python train.py --n_layer=14 --n_head=4 --positions="rope" --rope_fraction=1.0 --init="uniform" --init_std_qkv=0.0225 --lr_head=0.00741 --warmup_steps=438 --decay_fraction=0.83 --decay_shape="sqrt" --batch_tokens=32768
Each number is 128 + 32 x the weight over its row's rms, rounded and kept within 0 to 255. Layers, rows and columns count from 0. The size above them is the row's rms in percent of the matrix's.

# layer 4 MLP up, 256x128, rms 0.0946, rows 217-243, columns 0-127
size [ 81 112  94  54  51  36  49 122 119 128  52  91  42  74 151 161  81 107  51  84  97  59  99  78  77  97  16]
[[ 96 158 109 151 133  99 162 103 163 118 142 112 146 137 122 134 124 146 133 142 156 155 167 157 149 130 203 164 102 130 149 113 128 158 112 115 118 168 185 137  79 133 164 105 110  39 119 115  83 189 105 126 135 117 104  85 100 130  97 105  50 143  83  85 124 122 134  78 130 140 188 109 158 147 130 115 163 143 105 125  81 191 111 134 179 154 161 111 185 160 156  94 228 125 119 113 138 112  71 110  88 135 124 112 130 169 136 166 137 105 147  75 116  77 162 192  81 125 128 131 146  78  96 130 138  70  95 103]
 [143 171 121 119 115 134 175 119 172  77  73 110 134 118 138  80  64 180 114 148 170 144 119 131  97 128 160 153 136 117 182 113 143  98 134 160  72 211 111 116 130 122 107 136 102 117 104  85 136 140 114 127 141 140 116 117  88 101  97 131  82  79 173 133 198 196 124 127 137 128 149 134 128 173 196 166 145 115 124 123  96 188  90 145 136  83 124 107 129 115 136 121 129  96 109 125 131 138 161 127 128 145 125  81  88 124 104  81 135 165  40 154 193  81 154 115 156 118 183 149 153  89 124 131 159  44  71 155]
 [178 141 123 140 102 123 161 108 130  94 158 177 111 125 148  87  84 175  71 144 149 130 126 178 167 143 160 108  57  56 157 149 150 103  86 137 167 234 113 131  59 126 107 131  83  85 104  44  71 132 157 152 113 139 126 115 122 156 183  84 123  86 169 103 177 116 146 148 107 113 139 149 173 144 112 157  96  86 121 135 133 133 134 115 133 170 132 114 145 115 122 142 140 155 112 112 166 110 150 125 134  86 125  72  93 113 113 115  96 126 142 105 142 121 171 182 117  95 204 132 130 122 117 111 167  59 155 155]
 [130 135 141 146  96 135 137 147 116 173 167  98 204 113 118 127  52 184 116 128 109 113 169 129 110 127  92 137  88 103 111 125 156 167 138  70 115 149 134 148  83 126 231 100 122  81 114  74 157 159 153 149  86 141 154 161 113 135 134 100 104 137 121 121 179 132 120 114 163 124  94 151 138  87 156 132 163 153 122 169 125  80 137 174 125 148 181 161 186 119 156 113  92 165  70 155 125 117  83 120 120  91  76 100 168  90 133 154 153  99 105 128 130 153 154 149 136  81 136  40 102 112  92 116  34 142 117 113]
 [129 129 117 130 168 140  85 113 115 152  96  91 151 151 129 157 163 129 154 112 118 138 161 156 126 146 123 132 125 146 149  92 166 145 125  96 124 148 126 144  65 157 183 175 142 129 140 180  92 119 116  99 143 134 124 140 118 124 177 101 133 150 187 150 107 130 126 111 181 131 163 173 113 114 125 127 142 174 154 127 156 146 109 113 231 128 103  82 187 139 112 122 174 101  81 155 160  95 112 135 146 134  98 126 134 102 118 105  82 121 103 117 102  89  90 137 147 157 115  48  78 189 127 136   0 168 116 156]
 [117 142 126 156 147 107 156 110 181 156 143  99 147  97 210 122  70 166 113 141 110 103 119 113 154 152 159 148 108 130 146 142 113 153 136 131 155 123 159 145 131 135 189 123 108  65  83  81 134 139 147 150 107 160  85 146 150 111 114 103 105 171 110 181 126 154 129 173 102 116 115  89 133 156 133 155 157  42 102 105  92 125 105 134  41 166 178 123 127  97 125 129 104 182 127 121  96 172 163 223 111 110 113  89 153  93 162 154 136 104 117 132  62 129 162  88 128 114 147 152 120  42 148  66 168  93 113 100]
 [ 78 123 129 156 117 116 143 101 150  60 144 104 151 125 146 105  81 142  96 165 133 190 105 100 127  91 154 134 126 171 175  72 151 134 124 134 144 172 193 167 156 116 218 145  52  76 126 146  86 138 147  75 152 120 175 157  98 126 141  76 141 123 124 134 119 149 177  48  85 159 127 102 145 128 153 104 150 111 125 193 153 156 141 114  86 169 121 103 167 130 112 136 181 167  87  98  92 108  73 140 170 158  88  86 121 122 133 127 120  90 105  89 147  87  94  97 158 146 160 121 146 136 154  75 100  97 142 129]
 [134 184 160 148 155  92 110  64  94 173  81  94 145 122 119 132 122  99  92 139 174 168  66  80 124 157  65 137 143 166 170 155 149  55 123 160 132 119  76 128 131 223 126 158 143 102 143 136  98  94 153 149 140 138  90 106 137 148 173 102  96 131  95  76  97 128 113 130 128 145 122 171  70 122 156 160 113 139 127 124 113 100 102 100 190 137 100 112  66  99 128 134  84 114  84 162 162 155 150 115 129 132 138 137  95 172 118 160 126 202 138 110 108 160 142 156 145  55  94 173 117 123 108 116 131  55 132 160]
 [172 142 158  77 158 128 114 108 146 115  84 153 149 141 133 105  28 155 130 120 151 114  89 126 128 148 153 129 119 158 110 107 181 154 126 117 110 119 112 203 113 149  79 122 170 145 111 160 106 170 131 102 106 190 147 145 188 140 120 135 103 201  73  58 138 169 106  54 140 140 125 126 144 165 146 137 134 161 144 104 104 125  81 115  78 102 145 168 120 158 143  75 155 138 155 138 170 122 150  96 100  94 160 101 115 136 178  98 135 117  37 128 110 129 182 199  97  84 119 152 107 153 147 138  80 151 104 150]
 [135 163 100 132 116  97  84  87 156 130  97 167 173 117 139 149 165 116 137 125 123 157 168  87 113  97 184 161 106 124  87 108 101 140 126 103 139 135 104 106  41 119  87 113  98 113 175 133 117 188 174 155 115  62 134 122 122 130 176 132 180 140  89 116 144  47  92 108 130 115 136 143  69 152 158 173  75 112  93 115 192 137 148  92  81  58 137 139 150 167 157 131 114 185 114 113 176 135 123 148  92 126 114 145 183 166 143  78 153  49 116 125 117 124 149 135 132 134 143 173 138 209 110 121 113  98 152 108]
 [127 136 161 132 180 121  64 136 110 154 108 115 140 154  26 135 149  78 116 153 119 145 152 114  82  52 156 140 143 169 113  70 160 117 115 142 133 143  95 119  81 119  84 153 122 180 157 168 138 105 147  77 121 134 179 153  91 122 164 135 162 113 216 101 170  64  88  84 151 133 118 180 109 118 190 131 132 140 146 127 212 113 140 128 166 103  82 113 187 175 116 137 144 171 127 148 138 134 106 103 139 137 117 118 102 116 107  75 154 134 118 120 139  82  68 108 181 154 134 133 129 178 110 150 101 141 132 139]
 [139 131 106 138 159 130 110 106 106 138  65  84 116  88 141 102 124 152 154 176 111 179 128 103 122 110 121 140 140 154 105 101 218 126 104 120 105 118 124 130 141 113 183 178 157  64 101 236 121 123 171  67 149 145  90 143 171 114  79  94  96  97 127 142  72 165 147 128 118 170 156  87 121 112 163  84 146  81 123 153 162 181 105  95 177  90 124  95 140 106 183 126 125  79 161 125 137 121  80 133 121 129 116 114 179  80 126 146 123 163 100 148 128  54 127  87 104 148 146 112  91 155 190 147 138 142 120 177]
 [117 145 150  97 130 110 201 145  83 193  85 111 126 105  58 158 175 164 151 139 152 169 149 123 134 145 154 156 161 145  95 112 156 126 128 109 108 102 123 145  94 111 141 111 188 112 156 140  82 148 179 102 130 103  94 136 152 110  99 121  67 141  47 103 132  85  71  93 156 162 122  89 125 103 169 136 141  28  93 159 162 177 146 117 193 133  90 123 104 139 137  86 134  91 148 176 137 171  95  99  64 139 144  64 104 164 140 128 165 154 149 148 152  77 148 144  79 149 118 120 129 141 132 152 144 117 128  97]
 [153 161 129 149 140  88 124 119 181 164  74 109 130  94 159 132 119 142 158 172 102 145 111 134 123  99 162 172 118 134 119 124 105 149 126 115  98 162 167 146 131 164 189 121 111  66 123 105 111 125 118  93 120 139  87  91 143 116  89  91  83 170 129 147 138 118 152  69 129 141 145  77 131 164 148 104 173  86  40  80  86 218 106 163 140 180 138 110 175 126 121  94 164 123 143 138 136 117 177 165  58 140 152  91 127  84 114 150 144 122 129  89 111  37 169 128  90 145 139 148 112 175 127 120 195 121 122  68]
 [ 75 179 149 155 101 121  88 131 107  90 134  83 188 160 125  93 169  94 108 109 111 118 175 117 140 141 134 140  95  96 178 195  89 200 171  95 126 164 171  85 113 154 156 159 158  81 159 164  90 158 141  87 172 145  99 192 120  98 144 147 122  90  84 130  95 104  93 192 141 124 122 172 133  97 148 120 141 123 134  82 130 148 181 101 158 106 100 112 139 148  65 165 167 115 169 117  97 117 115 166 133 166 138  77  96  86 165  91 135  72 159 150 166 129 142  84  96 140  96 144 144 120  96 115 106 161  90  94]
 [118 119 108 110 161  94  98 162  90 138 116 146 126 132  88 164 179  99 150 123 110 122 141 109 150 116 142 142 130  79 150 209 116 136 173 108  73 131 132  88 171 123 125 133 132 114 108 111 118 207 201 193 102 156 186 201 140 129 148  43 145 114 139 151 165 168 126 116 128 181 157 124 124 132 156 110 160 117 131 178 109  86  89 132 102 115 117 108 177  75  76 133 130 122 150  87  90 173 129 141  66 118  87 136 131 190 136 131 143 122  99 113 116  99 106 174 140 156 111 121  87 136  74  47 114  93 101 156]
 [149 163  77 100 113 139  61 115 146 102  62 147  72  83 110 101 102 127 145 114 191 153 169 137 152 111  92 136 152 126 118  94 120  91 128  98 100 136  85 191 140 181  82 179 110 155 148 200 118 131 156  89 128 176 108 123 147 131 105 137 161 103 182 137 120 146 138 101 160 120 107 157 107 136 182 162 111 149 148 108 150 216  78 109 139  57 136 139 112 135 118 140 135  83 103 140 172 135 148 119 133 152 102 143  64 109 114 127 114 118  58 147 193  59 120  84 130 128 129 141  80 149 121 141  97  88 173 155]
 [ 90 136 163 138 133 105  78 109 145 117 109 129 110 149 102  98  96  88  60 111 126 141 187  69 123 136 116 131  68 116 147 147 117 184 139 177 159 117 125 119 125 149 122 110  70  97 144 144 120 124 129  71 116 145 158 165 147 125 158 104 167 101 190 142 133 178 118 165 176 141 161 175 129 135 119 110 157  92 155 129 153  87  93 141 171  78 146 136 159  99 120 145  75 107 157 145  88 157 141 126  62 117 112 159 185  26 147 210  82 128  99 129 104 126 179  83 136 133 166  89  88 145 127 143 163 120  84 175]
 [130 128  93 142 118  90 141 130  96  97  89 122 125 145 194 126  80 103 176 141 142 147 101 146 174 147  77 153 121 142  95 135 171 107 127  84 133 107 121 191 158 161 177 119 159 135 121 209 121 131  99 127 187 176 106 163 174 128  59  93 124 142  82 147  51 130 139 112 137 147 111  74 113  94 118 153 203  81 125 125 104 190 127 135 161  84 150 142 135  97 146 108  96  70  74 149 184 137 149 128 107 140 134  94 183 146 141 131 131 150  98 170 150 117 170  96 125 114 117 134  95 182 146 128  68 189 112 148]
 [126 106 112  72  70 140  68  98 145  97  72 127 147 190  86  93  99 108 135  73 164 154 123 113 111  63  95 125 136 113 127  83 131 114 130 129 108 182 131 185 167 156  77 205 138 202 116 151 125 149 130 161 120 148 113 147 156 134 154 130 139 105 107 109 146 168 103  86 128 116  88 177 116 147 159 143  76 155 140 103 139 151 177  91  73 130 147 147 150 160 148 167 191 155  85 114 178 118 160 122 156 139  92 130 102 145 132  97 150 102  73 141 139 109 122 227 141 116 132  99 152 143  58 146 124  97 139 137]
 [ 75 125  96 123 111 130 136  97 144  85 122 149 183 130  86 133  68  85 102 197 168 169  95 102 112  93 145 126  89 108 147 114  84 138 124 130  92 229  99 126 134  72 174 140  87 136 159 134 133 122 131 113 116 122 158 132 101 154 133 116 149  88 103 146 121 168 126 137 122 122  90 119 157 117 177 150 133 123 112  87 139 126 157  98 171 146 138 156 106 109  90 183 180 171  73 126 148 151 175 117  97 132  67 163 107 174 162 156 183 153  77  76 141  77 108 175 151 109 174 107 158  77  92 130 168  76 148 169]
 [154 187  96 134 133 105 191 113 137 165 117  94 135 101 155 148 115 202 134 139 157  96 190 132 137 148 161 145 140 101 138 134  98 126 155  86 100 159 115 107  39 163 180 115  96  41 161  36 103 185 141 130  80 143  74 112 123 128 138  95  80 160 141 139 137 129  86 122 190 120 162 132 170 141 145 175 129  85  73 108 129 150  89 147 128 155 146 135 142 144 125 129 120  98 144 147 156 177 127 127  46 104 141  78  87 120 111 154 144  94 132 106 100 121 167 176  85 149 138 105 101 124  97 117 149  90 135 107]
 [172 149  69  80 145 172 150 110 131 177  96 157 152  65 135 159 165 139 137 136 177  89 131 159 151 161  94 127 133 116 138 145  61 110 128 135  83 142 106 163 129 165 103 111 166 143 189 112 110 137 138 141  87 149 109 122 114 115 121 153 105 121 163 119 165  52 102 117 176 135 131 163 166 136 160 139  97 117 118 132 188 116 122 158 162  83 136 141  74  78  98 128  36 105 105 169 161 161 173 133 107 138 155 148  47 138 116 122 157 128  97 135 100 123 166 115  77 123  83 210  95  88 100 141 123  62 131 128]
 [101 110 114 140 133 115 127  76  86 101  79  93 155 148 119 152 145 153 123 133 132 147  86 145 148 120 120 131 164 112 106 105  53 113 148 177 129 126 114 178 150 185 105 164 223 246 116 111 122 117 180 129 144 135  96 160 159 151 133 115 181 120 136 146  95 122 105 166 124 127  77 124 128 134 152 138 129 117 123 137 126 156 166 116  57 139 121 100 102 139  94 167 131  90  84 110 139 163 155 167 148 122  77 123  50 170 135 122 132 138 130 124  57 126 133 111 119 112 110 152 108 142  92 113 173  12 149 122]
 [144 168 104 102 148 126 120 108 151 150  77 104 155  87 166  99 113 177 135  99 156 111 167 119 120 158 145 151 131 122 133 132 130 105 131 137  84 143 101 137  86 172 138 162 170  93 117  96  46 141 119 112 121 150 109 134 101 105  90 140  70  70 165 183 155 150  92  70 198 137 163 137 216 123 118 225 101  98 119 130 114 184 159 124 113 100 114 117 110 144 140 174 131  86 157 152 212 179 121 151  65 110 159  64 132  96 127 108 115 142 139 118  88 128 161 132  69 133 130 141  95 124 139 183 111 120 139 119]
 [124 133 109 113 136 160 155 128  98 165  81 114 183 130  53 144 117 104 108 168 163 154 149  61 118 112 101 142 177 151  66  99 193 135 132 124  90 110  80 173  88 130 132 122 146  84 137 195 131 128 159 125 128 164 152 127 164 133  91 111 116 143 122 115 137 177 127  74 148 112 103 130 102 115 223 156 132 125 159 152 120  94 108  98 153  58 119 133  99 162 169  45 132  69 169 146 168 121  93 111  89 148 110 122 109 194 141  97 164 143 155 134 146  93 113 147 145 112 149 114 101 160  98 164  60 175 104 128]
 [154 177  95 136 187  97 121 117 127 171  85 105 137  95 136 121 137 137 133  66 192 142 189 148 168 158 137 176 133 109 152 111 131 117 141  84 122 156 108  76  93 147 148 108 146  89  98  93  69 162 144 157 118 183  23 126 158 145 158  79  98 157  84 149  94 165  81 158 228 118 148 139 115  95 135 116 150 100 124 101  95 173  88 105 146 125 128 111 159 142 114 108 148  99 134 154 167 162 160 160 107 131 120  51 163  66 128 144 101 137 110 134  89 130 148 116  93 129 119 109  64 106  99 117 116 113 111 120]]
# layer 4 MLP down (transposed), 256x128, rms 0.0781, rows 217-243, columns 0-127
size [ 75 109  99  44  37  22  40 123 120 132  40  87  31  67 163 160  72 113  43  74  94  48  95  70  69  94   9]
[[177  79 157  93  81 142 118 159 117 138  91 131 104  96 141 110  96 122 150 132 118 115  75 112 118 114  83  79 128  78 121 199 125  95 176 138 130 153  78 136 177 110 111 182 126 207 166 132 139  87 156 101 116 131 141 152 166 119 122 143 179  80 183 170 102 132 120 174 165  93  64 152 107  89 157 129 115 138 156 130 166 125 154 158 123  90 115 125  72 112 133 156  55 120 120 149 137 135 189 134 197 100 144 122 132  99 119  75 123 134  95 146 135 140  75  36 182 114  99 135 111 122 123 136 106 180 152 139]
 [128 126 172 154  97 112 127 135  76 119 168 139  79 131 111 190 138 126 141 126 119 126 141 125 138 136 116 164 144 119 115 159 106 146 111 107 191  62 154 121 160 155 123 117 172 198 197 126 122 100 145 124 119 130 130 140 178 159 111 116 168 172  88 120  74  83 158 150 123 103 114 129 112  96  74 114  85 151 144 102 162 121 140 120 151 147 128 138 124 139  75 141 101 155 110 140  93 105  76  75 112 101  71 163 148 146 117 144  85  85 212 122  96 191  92 127  89 105  69  89 144 159 174 154 144 232 167  94]
 [103  98 124 122 151 153 126 151 132 159  41  77 128 121 170 165 143 110 231 126 124 139 111  88 110 134 103 101 163 180 111 120 101 173 183 118  99  53 113 144 216 115 159 143 151 174 161 162 191 141 103 103 168 149 126 136 145  87  78 165 122 122 140 134  68 131 115  92 158 146 114  70  91 127 177 130 164 119 138  91 125 148 118 159 113  62 115 128 157 123 120 117 131  90 131 157  88 144  83 100 116 148 130 153 162 135 130 122 172  88 121  99 131 147  82  79 149 138  61 140 142 130 108 150 113 177  87 101]
 [116 113 112 120 132 111 125  98 128  59  60 150  68 132 139 147 203  70 138 141 138 130  84 108 153 160 157 153 180 157 164 132  89  92 128 200 140 147 130  66 199 125  69 175 157 187 129 146  99 119  88 120 170  94 125 109 117  98 111 167 127 121 123 146 112 135 104 158 104 124 126 103 146 176 126 106 119  88 113 111 148 180 122 106  93 103  69 115  46 113 126 109 173 117 172  84 161 107 167 125 119 190 181 174 119 161 120  91 121 138 150 100 141 104 123 100 120 160  96 181 131 110 152 156 185 128 139 142]
 [115 125 150 126  61 128 153 177 144 104 139 151 136 108 117 101  96 129 114 135 114  98  95 111 134 104 106 164 137 151 136 201 117  93 105 122 153  47 132 113 212 111  90 101 138 155  90 121 128 148 129 166 112 163 153 107 138 140  83 149 117  64 103 149 168 146 136 132  73 160 130 120 154 155 126 124 152 152 126 136  76 134 154  99  53 131 179 166  70 148 159 136  98 144 152  79 122 162 129 142 117  99 157  99 136 146 127 146 176 143 138 100 129 136 132 100  93  81 191 140 156  66 141 107 255  84 127  99]
 [140  78 118 152 138 157 138 158 103  97 121 165 124 179  62  99 189  92 138 163 110 150 136 157 118 118 128 100 150  87 148 115 155 101 112 139  75 154 102 106 146 106 111 148 123 174 156 170 117 118  97  98 159  92 131  91  79 114 158 131 114  74 123  66 129  94 138 121 137 143 101 170 168  94 165  86  62 122 135 159 142 134 166 140 151  85  55 157 126 124  96 145 147  49 136 132 138  56 116  85 110 182 137 161 139 159  77  97 133 101 126 126 152 141 107 206 106 162 105 150 115 199  99 202 107 158 137 157]
 [156 121 115 123 141 123 143 162 129 185  82 152 109 143  85 161 163  95 197 109 123 100 151 201 160 119 118 166 117  77 126 248 111 140 137 112  85  65 117 101 121 124  53  98 177 209 125 114 120 133 107 116 105 151  85  54 113 125 137 149 124 105 128 119 143 129  89 167 146 108 166 115 123 124 120 132 153 169 116  90  89 113 124 104 181  58 131 127 148 134 142 137 101  92 153 148 162 133 171 144  86  85 189 188 156 158 115 111 130 147 113 127  96 146 151 165  98 119  88 144 110 121 103 184 156 135 116 132]
 [168  99  81  90 103 163 145 158 134  90 144 148 114 156 118 125 111 178 110 125 123 152 153 138 160 135 186 120 111  63 104 113 123 177 132  82 122 142 108 156  87  54 116 104  99 148 111 105 135 147  89 137 145  74 183 130 138 124 139 138 194 162 138 137 125 176 152 136 138 114 117  85 154 134 156 101 147 119  94 117 104 175 137 124  95 139 154 191 167 126  97 157 139 106 150  61 120 107 103 155 122 130 134 108 172  51 163  90 131  56 110 137 156  43 130 122  79 195 205  73 111 157 144 157 118 146 136  80]
 [102  99 104 155 107 139 163 136 105 148 163 120 116 119  99 160 179 109 124 110 142 139 147 110 118 129 149  93 139  87 132 172  61 105 172 129 163 152 149  69 125 120 149 141 149  68 163 155 136  80  99 172 145  68 135 134  55 115 144 119 140  64 158 174  77  85 106 206 117 128 157 127 125  73 135 136 146 104 106 134 147 143 182 134 162 178  91  85 157 110 129 150 122  97 133 120  97 120  82 153 145 182 134 178 127  71  63 165 128 155 177  96 138 112 110  80 159 179 156  95 138 158 125  82 143  79 186  99]
 [163 107 135 168  88 122 163 122 107 101 145  93 124 108 114 127  85 131 119 109 123  91  85 150 109 167 124 104 181 122 169 151 135 100 113 130 131 140 138 153 165 157 138 146 131 118 108 163 113 101  80 125 152 187  85 149 145  94  85 105  95 145  76 134 110 165 189 158  87 139 148 126 158 138  69 109 208  95 166 166  60 110  97 172 153 194 113 155  86  54 108 144 134 102 127 171  98  77 150 150 146  90 164 119  92  79  85 154 116 223 171 125 150 113 166 109  93  94 111 141 159  98 175 123 119 142 134 167]
 [138 144 122 141 103 101 123 135 100  70 131 166 135 131 184 145 115 157 169 102 151  96 141 138 142 197  64 184 106 112 121 189 104 116 119 100 106  81 137 141 178 109 163 136 148 140 109 121 100 149  62 163 153 151 102  56 171 120 140 146  92 157 115 188 105 160 165 157  88 137 170  66 135 157  55 146 141 171 116 119  33 138 101 105 163 160 173 183  89 109 137 118 156  99 117 116 120 128 130 179 138 117 145 166 154 146 138 160  68 153 116 138 124 172 147 124  81 111 163 126  90  70 111 117 156  98 103 136]
 [122 142 160 145  82 136 157 159 147  98 180 168 142 193 116 158 122 112  54 105 190 112  90 205 131 139 150 173 122 113 181 186  81 132 139 130 172 146 137 129 144 133  87 103  87 180 143  49 107 132  70 162 141 137 161 106  81 118 161 151 171 158 108 102 133  93 106 121 164  65  85 191 123 128 115 142  99 133 136 133  96  61 130 111 108 146 147 154 108 149  85  90 113 160  93 117 130 142 145 116 135 134 124 158  71 155 128 109 102  96 155 108 135 194 136 143 166  95 104 120 132 124  61 117 135  71 132  85]
 [127 111 125 140 138 130  75 102 158  59 156 145 192 135 205 110  82  98 113 119 130 125 123 124 104 125 122  94  73 114 158 200 115 115 138 157 131 183 118 134 129 107 137 163  77 129 133 118 133 116  75 169 140 156 192  92 143 188 111 110 164 157 176 157  96 166 196 163 106 102 109 147 111 152 130 126  74 189 157  63 113 110 102  88 106 114 181 138 160 120 149 102 123 163 104  56 122  78 150 138 202 144 123 175 164 131 120 128  92 111  97 104 118 170  96  93 178 117 118 159 125 104 114  91  93 155 124 143]
 [ 88  72 165 107 126 165 133 150  80 113 165 129 146 160 122 103 128 131  79 114 162 138 138 123 149 166  84  52 153  78 197 149 136 106 142 147 156 118 113 127 113  89  57 149 136 140 113 134 142 134 165 141 144 145 166 168 106 117 138 125 141  97 137 122 126 128  90 198 132 114 114 196 138  88 129 131  55 182 213 151 155  76 186  81 120  72 129 137 115 138 110 132  80 135 115 121 132 126  89 119 188 103 116 131 162 196 119  73 111 134 119 109 117 192  76 115 183 124  93 145 145  85 117 159  83 139 131 148]
 [130 119 118 104 173 127 118 140 150 114  61 158 146  98 154 125 106 172 176 116 157 121 131 169 104 101 102 111 186 133  54 105  72 107  85 130 123 162 115 123 146  57  65 142 123 115  99 146 213 149 140 141 126 131 192 147 118 193 172 112  77 115 115 114 103 123 125 112  96 117 126 131 169 184 112 179 136 111 140 149 116 120  94 151 114 176  91 160  83 134 130 161  76  53 137 109 160 118 134 104 127 152 170 146 138 212 131 172 117 129  95 105 178 106  72 111 145 110 176 113 159 151 158 100 128  71 111 141]
 [134 143 143 175 122 189  60 124 133 141 105 217  74 201 153  83 163 160 141 148 146 148 123 174 116 132 101 127 117 137 166 134 150  95 142 173 136 151 122 170 136 136 102 177 144 153 111 151  94 158   0 117 119 119 137 110 157 140 147  98 152 156 131  84  84 152 115 142  58 105 130  71 106  91 163 143  98  72 101  77 119 108 131  78 134 118 163 151  82  89 113 122  94 118 150 136 176 138 114 156 141 146  92 146 107 132 123 174 124  81 189 141 140 152 145 114  86  81 147 120 152 111  95 103 123 151 119 101]
 [116 115 152 161 132 129 163 132  87 174 189  94 165 172  97 145 110 117 110 145  77 124  65 123  87 145 179 164  90 198 123 179 148 163 114 133 143 104 175  98 109  97 132  90 165 146 108  57 133 140 110 150 121 100 162 141 120 161 121  90  84 184  92 127 160 122 118 186 107 133 190 118 123 129  90 124 129 135  71 123 109  38 122 112 121 206 137 123 148 117 169  89 128 170 133  89  95 119  77 120 122 115  85 108 210 129 153 123 115 152 170 117  99 183 123  94 110 115 161  86 145  97 139 123 146 128  93 102]
 [145 111  95 146 130 169 151 139  82 122 145 113 139 134 156 164 126 160 182 147 138  96  95 209 182  98 120 143 180 126 111  80 120  96 131  72 110 165 134 137 128 117 107 101 197 167 127 127 115  98 143 185 125  98  85 110 109 148  78 149  93 166 107 115 117 113 114 123 115  92  59 111 116 132 168 128 104 137 108 141 105 158 179 115  84 178  69 100 109 147 161 136 157 122 112  98 182  96 100 145 192 161 140 121  54 213 125  83 171 142 172 129 175 117  91 146 108  92  99 160 154 116 144 124 117 102 159  61]
 [144 120 165 134 141 172 120 103 165 175 145 121 132 119  62 127 190 140  37 128 127 140 163  98  94 141 190 123 143 114 183 136  94 166 113 164 149 136 149  80 118 114  72 122 103 134 122  76 126 140 181 135 116  71 151 127 104 117 157 123 157 127 156 122 172 132  96 150 133  99 179 198 138 175 141 115  26 136 129 115 132  60 103 126 100 162 111 136 125 143 159 114 153 197 162  76  86 145  81 121 144 121 119 173  75 122  95 143 140 127 137  87 123 139  78 165 114 151 155 119 145 102 113 108 193  76 144 114]
 [143 158 130 171 192 108 152 163  96 163 170 126 134  97 148 171 118 129 117 139 114 132 155 125 143 165 159 149 137 162 142 173  81 144 125 112 120  74 120 109 104 114 137  38 121  47 173  97 116 123 113 116 156 143 114 100 113 127  88 135 118 178 150 144 109  52 178 189 122 137 153  72 151 136  87 139 185  96 116 131 109 126  68 175 164 135 114  90 112 103 138 114 130 121 142 133  64 100  68 155  63 110 154 151 141 113 145 137  97 156 150 119 120 163 176  24 141 109 143 143  82 132 189 114 109 130 125 151]
 [186 134 170 120 148 133 107 141 125 159  90 113  56 152 189 120 161 136 147  81 153 126 142 140 164 182 127 172 140 159 122 198 148 116 200 146 172  50 142 135 129 195  98  87 173 112 110 133 121 145  96 127 158 104 105 131 113  68 102 116 113 167 148  79 136  90 128 137 135 131 116 133  75 127 109 111 150 142 121 137  86 198  92 152 118 119  76 119 151 114 112 114  99 112 149 139 109 116  62 136 114 143 152  76 166  74 122  88  56 128 186 150 123 174  92  81 115 154  85 138 148 132 146 147  89 187 141 103]
 [109  63 153 117 128 172 140 139 131 107 138 158 141 111 108 103 122  97 151 141  91 154  66 124 139 116  95  59 130 147 136 194 180 127 133 188 168 140  99 128 209 131 104 148 122 203 101 173 128 113 111 117 165 100 190 147 134 114  82 161 132  86 117 124 137 144 157 140  97 117  68 136  97  88 118 120  99 139 171 136 136 114 186  97  94 108 110 124  90  80 123 111 113 158 106 106 125  72 138 104 193 181 124 137 206 178 150  95 110 132 136 105 113  98 101  62 179  97 112 167 156 112 141 146  79 172 111 101]
 [107 134 203 148  94 118 128 148 113  99 152  66  98 207 115  90  59 143 100 157 119 174  95  74 123 114 138 169  88 161 122 100 147 157 105 147 168 153 149 111 116 117  89 193 113 130  67 137 116 155 110  92 108 120 154 162 189 148 116  64 170 140 127 140 118 183 161 125  62 139 141  99 101 129 122 107 148 121 132  98 119 116  94  57 103 159 127 119 160 134 167 138 148 146 115  79 117 123 104 137 107 143  75 107 229 134 111 141 118 145 178 114  94 127 118 121 167 150 126  74 145 162 128 138 108 212 130 134]
 [144 173 127 102 127 152 163 183 127 137 199 141  87 141 122 100 107  94 123 128 138 114 155  85 124 158 123 166  73 151 126 127 180 119 102  60 120 116 120  86  81  91 164  96  98  19 134 136 165 158  73 138 111 160 151  95 114 111 112 130  69 134 111 112 159 139 154  83 130 154 154 103 112 133 123 139 115 123 105 121 115  91  79 156 172 119 118 127 160 100 139 125 138 153 191 125  94  80 110 117  94 144 174 124 220 103 128 130 111 118 119 132 144 160 145 165 136 133 144 109 136 135 127 170 111 255 109 136]
 [ 97  67 163 138 114 125 142 154  97 102 209 143 113 166 123 139 124  90 112 150 136 157  69 123 144 134 105  84 125 107 134 181 151 162 148 142 153 143 119 160 180 121 124 107  77 164 150 163 157 143 129 143 145  98 155 138 172 146 120 115 161 184 110  85  94  97 192 162  78 111  54 131  56 128 130  40 151 122 129 123 164  65 132 132 131 135 167 132 114  92 145  75 123 163 123  86  53  81 134  93 189 177  91 161 105 132 123 151 138 100 159 144 139 111 114 109 176 119 125 123 137 121 125  58 176 133 106 133]
 [148 149 161 143 142  77 106 162 138  64 141 148 108 161 175  87 135 142 135  61 142 133  93 175 131 119 168 169  58 125 182 149  53  98 106 136 161 171 134 111 166 127 126 135 130 150 169 116 148  70  90 146 140  91 126  95 104 140 157 153 166 144 145 127 138  57 149 173  95 151 167 105 147 163  87  99 100 133  91 108 143 160 131 139 141 206 126 100 137  80  88 153  96 110 104  97  78 147 200 133 166 109 143 153 156  61 118 150  95 137  93 132 114 141 159  98 122 151 155 135 116  80 142  95 150  46 147 131]
 [101  76 119 139  74 160 131 152 157 115 159 137 129 131 122  71  74 117 132 195  21 129 100 112  97 147 136  81 132 134 126 203 152 130 123 191 146 107 123 153 138 121 148 139  96 146 154 158 131  89 134 121  79  92 146 147 113  73 115 131 146 104 156 157 153 150 133 116 102 180  85 173 187 133 145 100  70  88  96 161 105 109 188 137  41 114 139 119  40  95 110 153  88 110  93 106 124  77  98 105 135 139 113 157  92 144 109  87 103 130 138 110 128 131  88 134 180  85 154 106 131 115 122 113 107 118  97 163]]